{"d_model": 64, "head_dim": 32, "d_mlp": 192, "init": "trunc", "lr_mult_o": 1.17, "beta2": 0.99, "schedule": "wsd", "decay_shape": "linear"}
Each number is 500 + 40 x the weight over its row's rms, rounded and kept within 0 to 999. Layers, rows and columns count from 0. Numbers have three digits each. The size before them is the row's rms in percent of the matrix's.

# layer 5 MLP down (transposed), 192x64, rms 0.202, rows 131-191, columns 32-63
107:534496518564515490517482484458485535426532582492413492533569475486521418432426530445534562498500
096:536521516493548529512483464438481472431440468530380502512493551491559425494510528438475536507482
106:532530489468505474477517466546524461476462495499488486538438487553419460562559454607474515449452
099:504543524451512548523482478534485490508539564509536492466511510571553536461428529546521503472507
089:482477449486505507456555447498492539511470544458500538505488568526543524532455548519453499483406
084:503503458553422442453469464494464512533521516495506508492547518519452500502599476466501524472514
090:471468557459414529454492486471501515481553459500474450469467519547532547501422513499532487456523
110:460481498527629495434562456477439481500541499558505526484579507488513469502535477515461513560534
092:450554531503475517518533511489483517494492468450528471442494495489462508577570562522476500552500
087:489452472530467583473449549501423517486529526494525514446600488487539466418474527501525515458506
098:521509528497461512593508412518550517470499474523499503487521453568545456448549579523466488490476
114:507561485445479517556493529457518463436435503520489455582509558532480523526388477478492542494532
104:517522529469544498470580484463528552452558504499492510433524446520505471518462488533484494504533
094:518493498470461407551494472537583525544526545470509490496490499508473583466496434460504447532477
087:511493460504577500498533495539506498513499501494534471579471514507532468539574490489455515525517
097:512525523494521523462532577493486500545434536471493486541457516509469504488517520424463510489432
099:520559508537563560509512419535524575518461527455494503549572494498500503494464541535554502502489
083:505502487515549421488455449518466461525446445524477500500471506488406501504550443514496494438565
102:469457495523471552452468456461523526520509447473476491576525489504512414534471474499503463476521
102:531510515402526563448542533492570538551487524549497485518585494519487548523490495577474484506424
097:456558526455562512488464448467532515547492554482510558499494488571499495463461512491473498512472
086:507525524525527531493452491524539513530470493491505462579508474515467448541503548566516494485486
092:481512515496495494513507445458472526500456410458499457503516483497525476567448488441530487485546
088:458485501477527507498475443498571454492522439514514473475574505593462457553522452547511501532495
124:526442501626452543491466518577406488493500576475498520497545514522536476523481483475578546460498
092:505520548490495586501545467509561456440539548472469479546447539509523467487519558495454464518509
088:492514483498477490538493504471477521545521527499552547497484449511424554499446525516486521572505
098:489482500609590513500515546560597503516560478525481531496503473477459469512535487476456527485456
100:488530519482532493541491522475468531493519405438550444514488440544478497536487468498443495545529
114:498456524453540538515504576564499560499541486549505506460494511618530580516478593474478512525447
098:476496400531484547514461540441499520523524471560539497460538527498516518450506468523475548563588
096:516510533451502438545556433556544474484519503471545527485480513472485532471518467486410444546486
103:567513489494574528510466465469443501472567474470462520469434515474546526458473471553516514526440
097:498486498513437506538488558484415532507531457499479525485426466495529434550586521522462473515485
107:531489465495528462484555502543544484424493554365467501512466479481466517465451446503488474495432
089:474426520560516539475453457561486457509528558465474503491509509547486487503579467518494486496409
099:489459527466461511577499557456504479499486485593416501503509495536439537489472529473522516484456
132:480523515456582518506450504476508524511593497465448498505469460525500493500580478560534492503473
095:477522460488473472438516449450491459512567486538514519486445492453532523485550457518545536494525
100:539539526484460524543516461554494428583570421497502528438469566456531535543567487534467473472517
091:530489534496480510455520456474538527506502438522598513495409549541515505498469542474501538506575
091:481505522462423540496421468478565512449513478457461528468478481459532524506493503544501426437473
107:484510490514509531511508474527508461471462448510512430449470444490544502524551460536505444451442
099:455492523515411483457413497459465426522525531509486540516503414514453466499481471480550485493471
106:504438520433494566530442513474458471549468470530484481444515517536431470503451541480535535521494
104:507482491493484546518421520548549543513526517519475480535463462541588531516604527485497538465521
101:490485533515454506549552520527526533521493482458517541530532428464488492487542471447569474469489
091:527474475559407464574449549531452498506538512450533443495495459501534542568568575433489495508490
105:517436504498552507482596470565477516517488537495507500494639533466505478442564475500502517492506
105:534514510533476469491512493531493470584503517498587540426473494400529512547582521504525481585448
089:500482488461582499511541448560533532521529545435482462512451525480454524458505493570421534529482
091:511527504492534441469461446613478509442455505496507541541525581527464504472526502447515581536517
084:526435588418453530507581459482542549505544447506461491512433530559517534483468549535490498536497
104:486513444455498468543502473469499475521502420509513501500562444561526551546507503578515539509573
096:444499555489548547527507533493452488449466512568399521474465520562470432467465515534474477518528
095:539418527546522463462494519478578492503560493468469415505484495445559432508445509536538459531440
097:490474475406500446508491535557478518478447531478484511446503495487556517455462628533497554551479
096:503494463451367486404504493472561472511507502512533488458476473518501529508438488581574454501401
097:509450509488500490469512487576496516476532566529543520515432544511545525511469466501482418498421
098:519508535512510544431444584484570479492506514547530513427491483527483442457445566518477503526505
103:448497466499478481481477430576429478508472435511564510471560517501419488547564462526522536495509
# layer 5 MLP gate, 192x64, rms 0.216, rows 132-191, columns 32-63
080:550512476451544563496468527568568508487426535520474494555496546526391444464486502515491531470482
110:499450534486550546492492508525511515485488465553519473464468546483557504481566449524521550468425
097:524588484552524451489524472489468479433452518452414530471562550522470482527589542576460503527458
088:485498465491478451456511430485537454522483438464558513481542557510468504571549507489481576521484
080:521550516551493542485466415458487471477544474478531486492508487537484453530471556513537498490508
091:547522456536477478490557538555526442502471480533504529530512550508455479439473468467498442543518
098:499436455506535454473495502524557474536456534459527464520445576514522480550507573519562464456505
112:568411470496478531498449509505481517438540500551519465513481551521531481412455442446563521430505
086:471491508458499531504447508480509497514509530496503524596432533525552554452569544478486521507421
099:521465458502504497435444471532538533595509435488522424487457480479525538499525570512503518426458
107:532430490549523521469565477504577546493509529422538503495565532535546533447569505469535462502515
100:422506470540487509559479479519527481456562474496524454474489510433449483527583542516536494510499
095:482487453560501504481550563489492497489361426515540512453517500551488453484509528524505522521485
090:485485507525604518512472537414492495531494474504485491585487550460543556470485455506525440481450
097:468554538469487535505533509377460581503496486522514515528435585454479499507544453456496493478540
103:491569547479521512500469534531480541514522506451498497521546450527435460432474523499506529485525
087:544494555473414539510449537465554552575531573495539459525485561548507501448516453493516613469452
104:465492413504534454485368462509472531513545506559526430461493543418509532469564520476520483483513
092:396511456500539451434534441510529441510518499455499514556485473518483517482497601453518504546563
095:533429459494507510476476448480498534468492489507483499525473473601485500474465444441438509541425
079:545509460531498513526530505540450494527490529521449519489486543504546531515558512449485532473530
098:517502535463464523448495439578558528517507475433517438557475492499425454504499545476430548524467
095:549501392484481492479480497425476484431548495450432529513527511517481471532558530511478545502539
117:549532485473552516525489520433480547442625537493444588473533548538492555525536469552519503458430
090:442521526473558606454505459496492415457474513501501485532494536557516487532503449422451452457463
115:481523504489488546461444447550545448475425532536483567514469549499499475489537505475488595541478
090:593487501450510551482462524518560442483530520550521519506521488462564437416512555456523522494494
112:503460470558439515497472565519485580489457449464496491479472472489454559497525514530558504514461
118:499438481521558463519442518445529526523582502498437489541492507514527500494476553448517498426465
098:496444418547507527521497552477557574515456534494613541550530561451462529509481482535484526570556
086:486492498526508468514546547532444539494526524497434455618487485426576476427553468447488488596466
107:487487517497494521499478439504510585410543542548463468513551534484473420527544530429477521605477
094:488533487497511509507466548441505486551533544545570507468603500504569467483519512467525507515527
102:437590465469544518472469515490484464443446459411507537552457520492472488517508487461505535528468
080:552579624501478443478522464577560530457523462537554535487467458470540565496500423488511521476520
099:506487543465464513439568437461484481492568507461572442528457519453488546483470550494498516515504
124:534483454464561504497463487518617519568533530499494472489457511444524485488619519532470506499458
106:584495510490482462458435486511506466463581519489537511449488551490521436486514538497532569515563
103:465512432439462521540533496512524536548455484510487447479483447460528489517601507451497506491477
084:555533565536462494464465496455546548496576497498540554440512491512448536537522555426525531543540
103:469607429515483479484451488514554456532501524473533510612520453503470519389490500490518527496485
111:555494485469521478515577571480563525526530548456605504566494562481509494520513525553477518518569
102:470534484464554517521508550523476576513490549476562470469477572487495487475541504434467517510459
113:535506542580460545472531508505533499562578524458548521477522533480512530501509516476482484464438
096:451436486474502457479493461463562455470513510451547471569471493520491507434511534388489504493485
091:511480467538446518441423403526518496518524475483607442480541492452427525549550571467536465494485
084:488491496485561541488451501532474563529493477573567586497508512493449504487540453441524526519475
082:489527465482484512489509481563490492542544531466487521566433459445488551534466477532506526472460
099:435528530521486478453559434547526487558469453510496503541484450448466493569548488470416496533474
081:466493506496462432410502506528466520493503531501539508519515541510472536559562486436458502499512
090:588488562539509571469543455475481514521565535572472464464461551519456548509478512568505533489446
106:558405489451557509466573446519465558434539502507515490560425455514480479524565500547423482541555
112:549528514518472441456459525491473540444495548456464507475541524440532490477533538462564493448468
094:485517542466540550540480545501465535502482481515489497550430464466563464593538482425572489496437
092:493487519545541470537521461438492529498543515520520519545458496479455509472493536549573486462526
114:575466495536539507475527470468499566470502588528500536498414584520522484521567522594524529464495
096:515478556521531519425542423512507466549471506477528531482499580431423477496447449501475528530547
117:464513441494555521427562542450514533527500565470566495485515575484500546552489519469479577421482
093:531519499498434434561445485485508522573561455478580481499501519494555500442468483538559501446524
119:520494439495521492492523501434495451437516512471519499547422522421456455495526558470491472409539
# layer 5 MLP up, 192x64, rms 0.224, rows 132-191, columns 32-63
096:444447413514546475542499460466410498455492444518465441521544522479476580512495481471505439521456
102:534467532490482561447520496451530605491541485524573522544437518482530522520465515469486545494524
092:467441571514407470480543488446532485483539556522545554477530512594503520492473527538510493465448
102:534445511565514507499480519474482428516530555520553462515574446451483494536482468453465466426538
087:444559613440550518553490484451499563444522473499556513550485563454532448474557485561512430463510
088:538517474419413515409485528479466444490492471433483490520537455483521529503523433500496544451426
137:503547474512544475522575523471428505462533519527555472494592508537570571487477493502430508558492
101:476469531529420428491462497512441553466514472496455504545514503539456434498455435518581463472527
089:568432567502492527464501484530482495482560487517523480396556532564531518504512565516603447450469
100:490593551498491499503526499421496477505453505497453491481452556485441597421513530508521528478506
101:502576554456495500499458526493445526411458539490521573472510481539474418508508537517534543564545
101:446515560517596492465481550503536422455522528456449473542497454498387494460563471500476496449513
097:527507451476404485546537508530520524451489458516512437432478564430498464482526513546515510538515
095:455521516521488518511441531510428556488469502506425509526475501523445492409468510454432460435449
100:488518604512542482576486437510544567479504527500498479484430505471526475509541513520553532519490
099:533538464528554555574474490505435548501513592440504530530472509451487501560461496511436525450533
090:471481432530497514454585500535517491513540486483583514487542474474588517472444591475544445503561
110:511489457482488484528519510513462501546519457505565473469403491481492564524509526576505464446423
095:486496454462520497391505494540528534531467486543506440476619545540476531540447484511529513489480
097:480532447509516489535537446563466474546410473418556549544453449424472489486456520495519440549484
082:502439470528556576570504509490507474470503506479496535527476489494500502541469458466500421415613
085:496512630454504533472489451476517484553471512479518616436504523478508472545518527449514564498545
101:564469480476525471505566498517494459475478510481483568461450488474446530498504543439456499448561
116:539441530556523575549536540476446443552509464513520512519504491481515472483447508430496441497470
088:489486557496511591539518439511555459504446488544567495471467485504439527479492527504571496543457
096:584521503432426526438515553480516465521477481471471480523531441567509578490519416561451470514443
086:559484433477493493460570503501564477537510517500522516566473518533548495480528452520510465493508
101:510515466461475488505455484475601428560511520527530488513557496564585493416515503413568518530524
110:569547479559449469501509520598466531445492503512488515488599439473464568431541440536555488554492
114:506485443543517436485562461550515467513417498513515541478543502467454502577418510495469461519589
087:531386516461547469521534385524615460478455594458498477448445475538439513498507514515509464468525
107:476529477519541547507486523530513575475518526455514542444410536549587520554467503508520512524471
098:507537483574517432556510514484488496536464492508520544510510486541508464454417520401501498488434
108:458417498506475437574467501493523555477567591526448507524450466489455498545497560488492473478512
080:516503456517446565517553467614469478489491527523552457494562506490531491502532479467490440488561
096:471490468493518563523495415516500424405463445525492479511427484540409501453485518467534487534520
138:571492463526549487494497476517538463529540552491480491512483568500453529535547505554480504474503
093:465466580451502583437440483467469549468485435532501495492433565426501533506512468545544525470500
104:497510411459487497520516480576600509479517533587533455504531493504549427529473447509478491447467
086:539553472498545460511479500441547466502480532508605488487465459460413523525548433513510493513511
100:517501450520526501545542442504559450535488499484525382515483520457464419436498472513526450473541
122:451454579576456523543494486544440484563517503470432516501501477469504546472451565483568402496444
106:567469488465482596550469495475479557515587504521507459480462506545561524505487556480520517430432
112:539565509444500589494475502500528553504500483504468548466434498554473465496527452557594525493489
102:517441490480473507515531551507544437508506520470490522505559537508511447464466453484515512578451
093:529473522497481515552544452550498512503507488501478546500522535427467572501512474424435491489564
099:464504478478555503520530546392464477536472488484512525489570452445439508514472436459500520530387
108:450570503452507472486568480532509489469516473478613541506580503548524499422523537451417534473527
101:556544479517516462494519490490531528512540558529483537588505480520479548519559549534534460529498
090:499435473514510498484596502437460526462511539527457516501514552531572494563525458497446482571554
089:516418580516491526618482572461475532454497509484530545467556518407437505490499466465604449518501
085:558468502464517527543451494491543495530454518452487479488543486452562507508481558391481512540556
109:490450543485453552489502417449457433597514489530459489482513595462430484522546452507605524477477
100:481510510466513529536504554479467561525503474586519498506460529475603498508545524516553525523480
093:495507544570429547525489469467452507516523452479501611562468521501506541482451553520523566474521
109:419501531472470472441448515503393443573508526478492524533523428489492520561545513496521434526513
096:535519552531432500463520533511472456508509464518538496484552436479460542462451487552579481486599
106:539464585524436516563564485570494485538507448482513503419445478469529489452494578537534513491507
089:456507532521483472520501488506499529432528473476547506489532511556516518462523544492481523488565
105:461499485519540525503478514539489486512515451494473532446550491575516503552501434534481520463435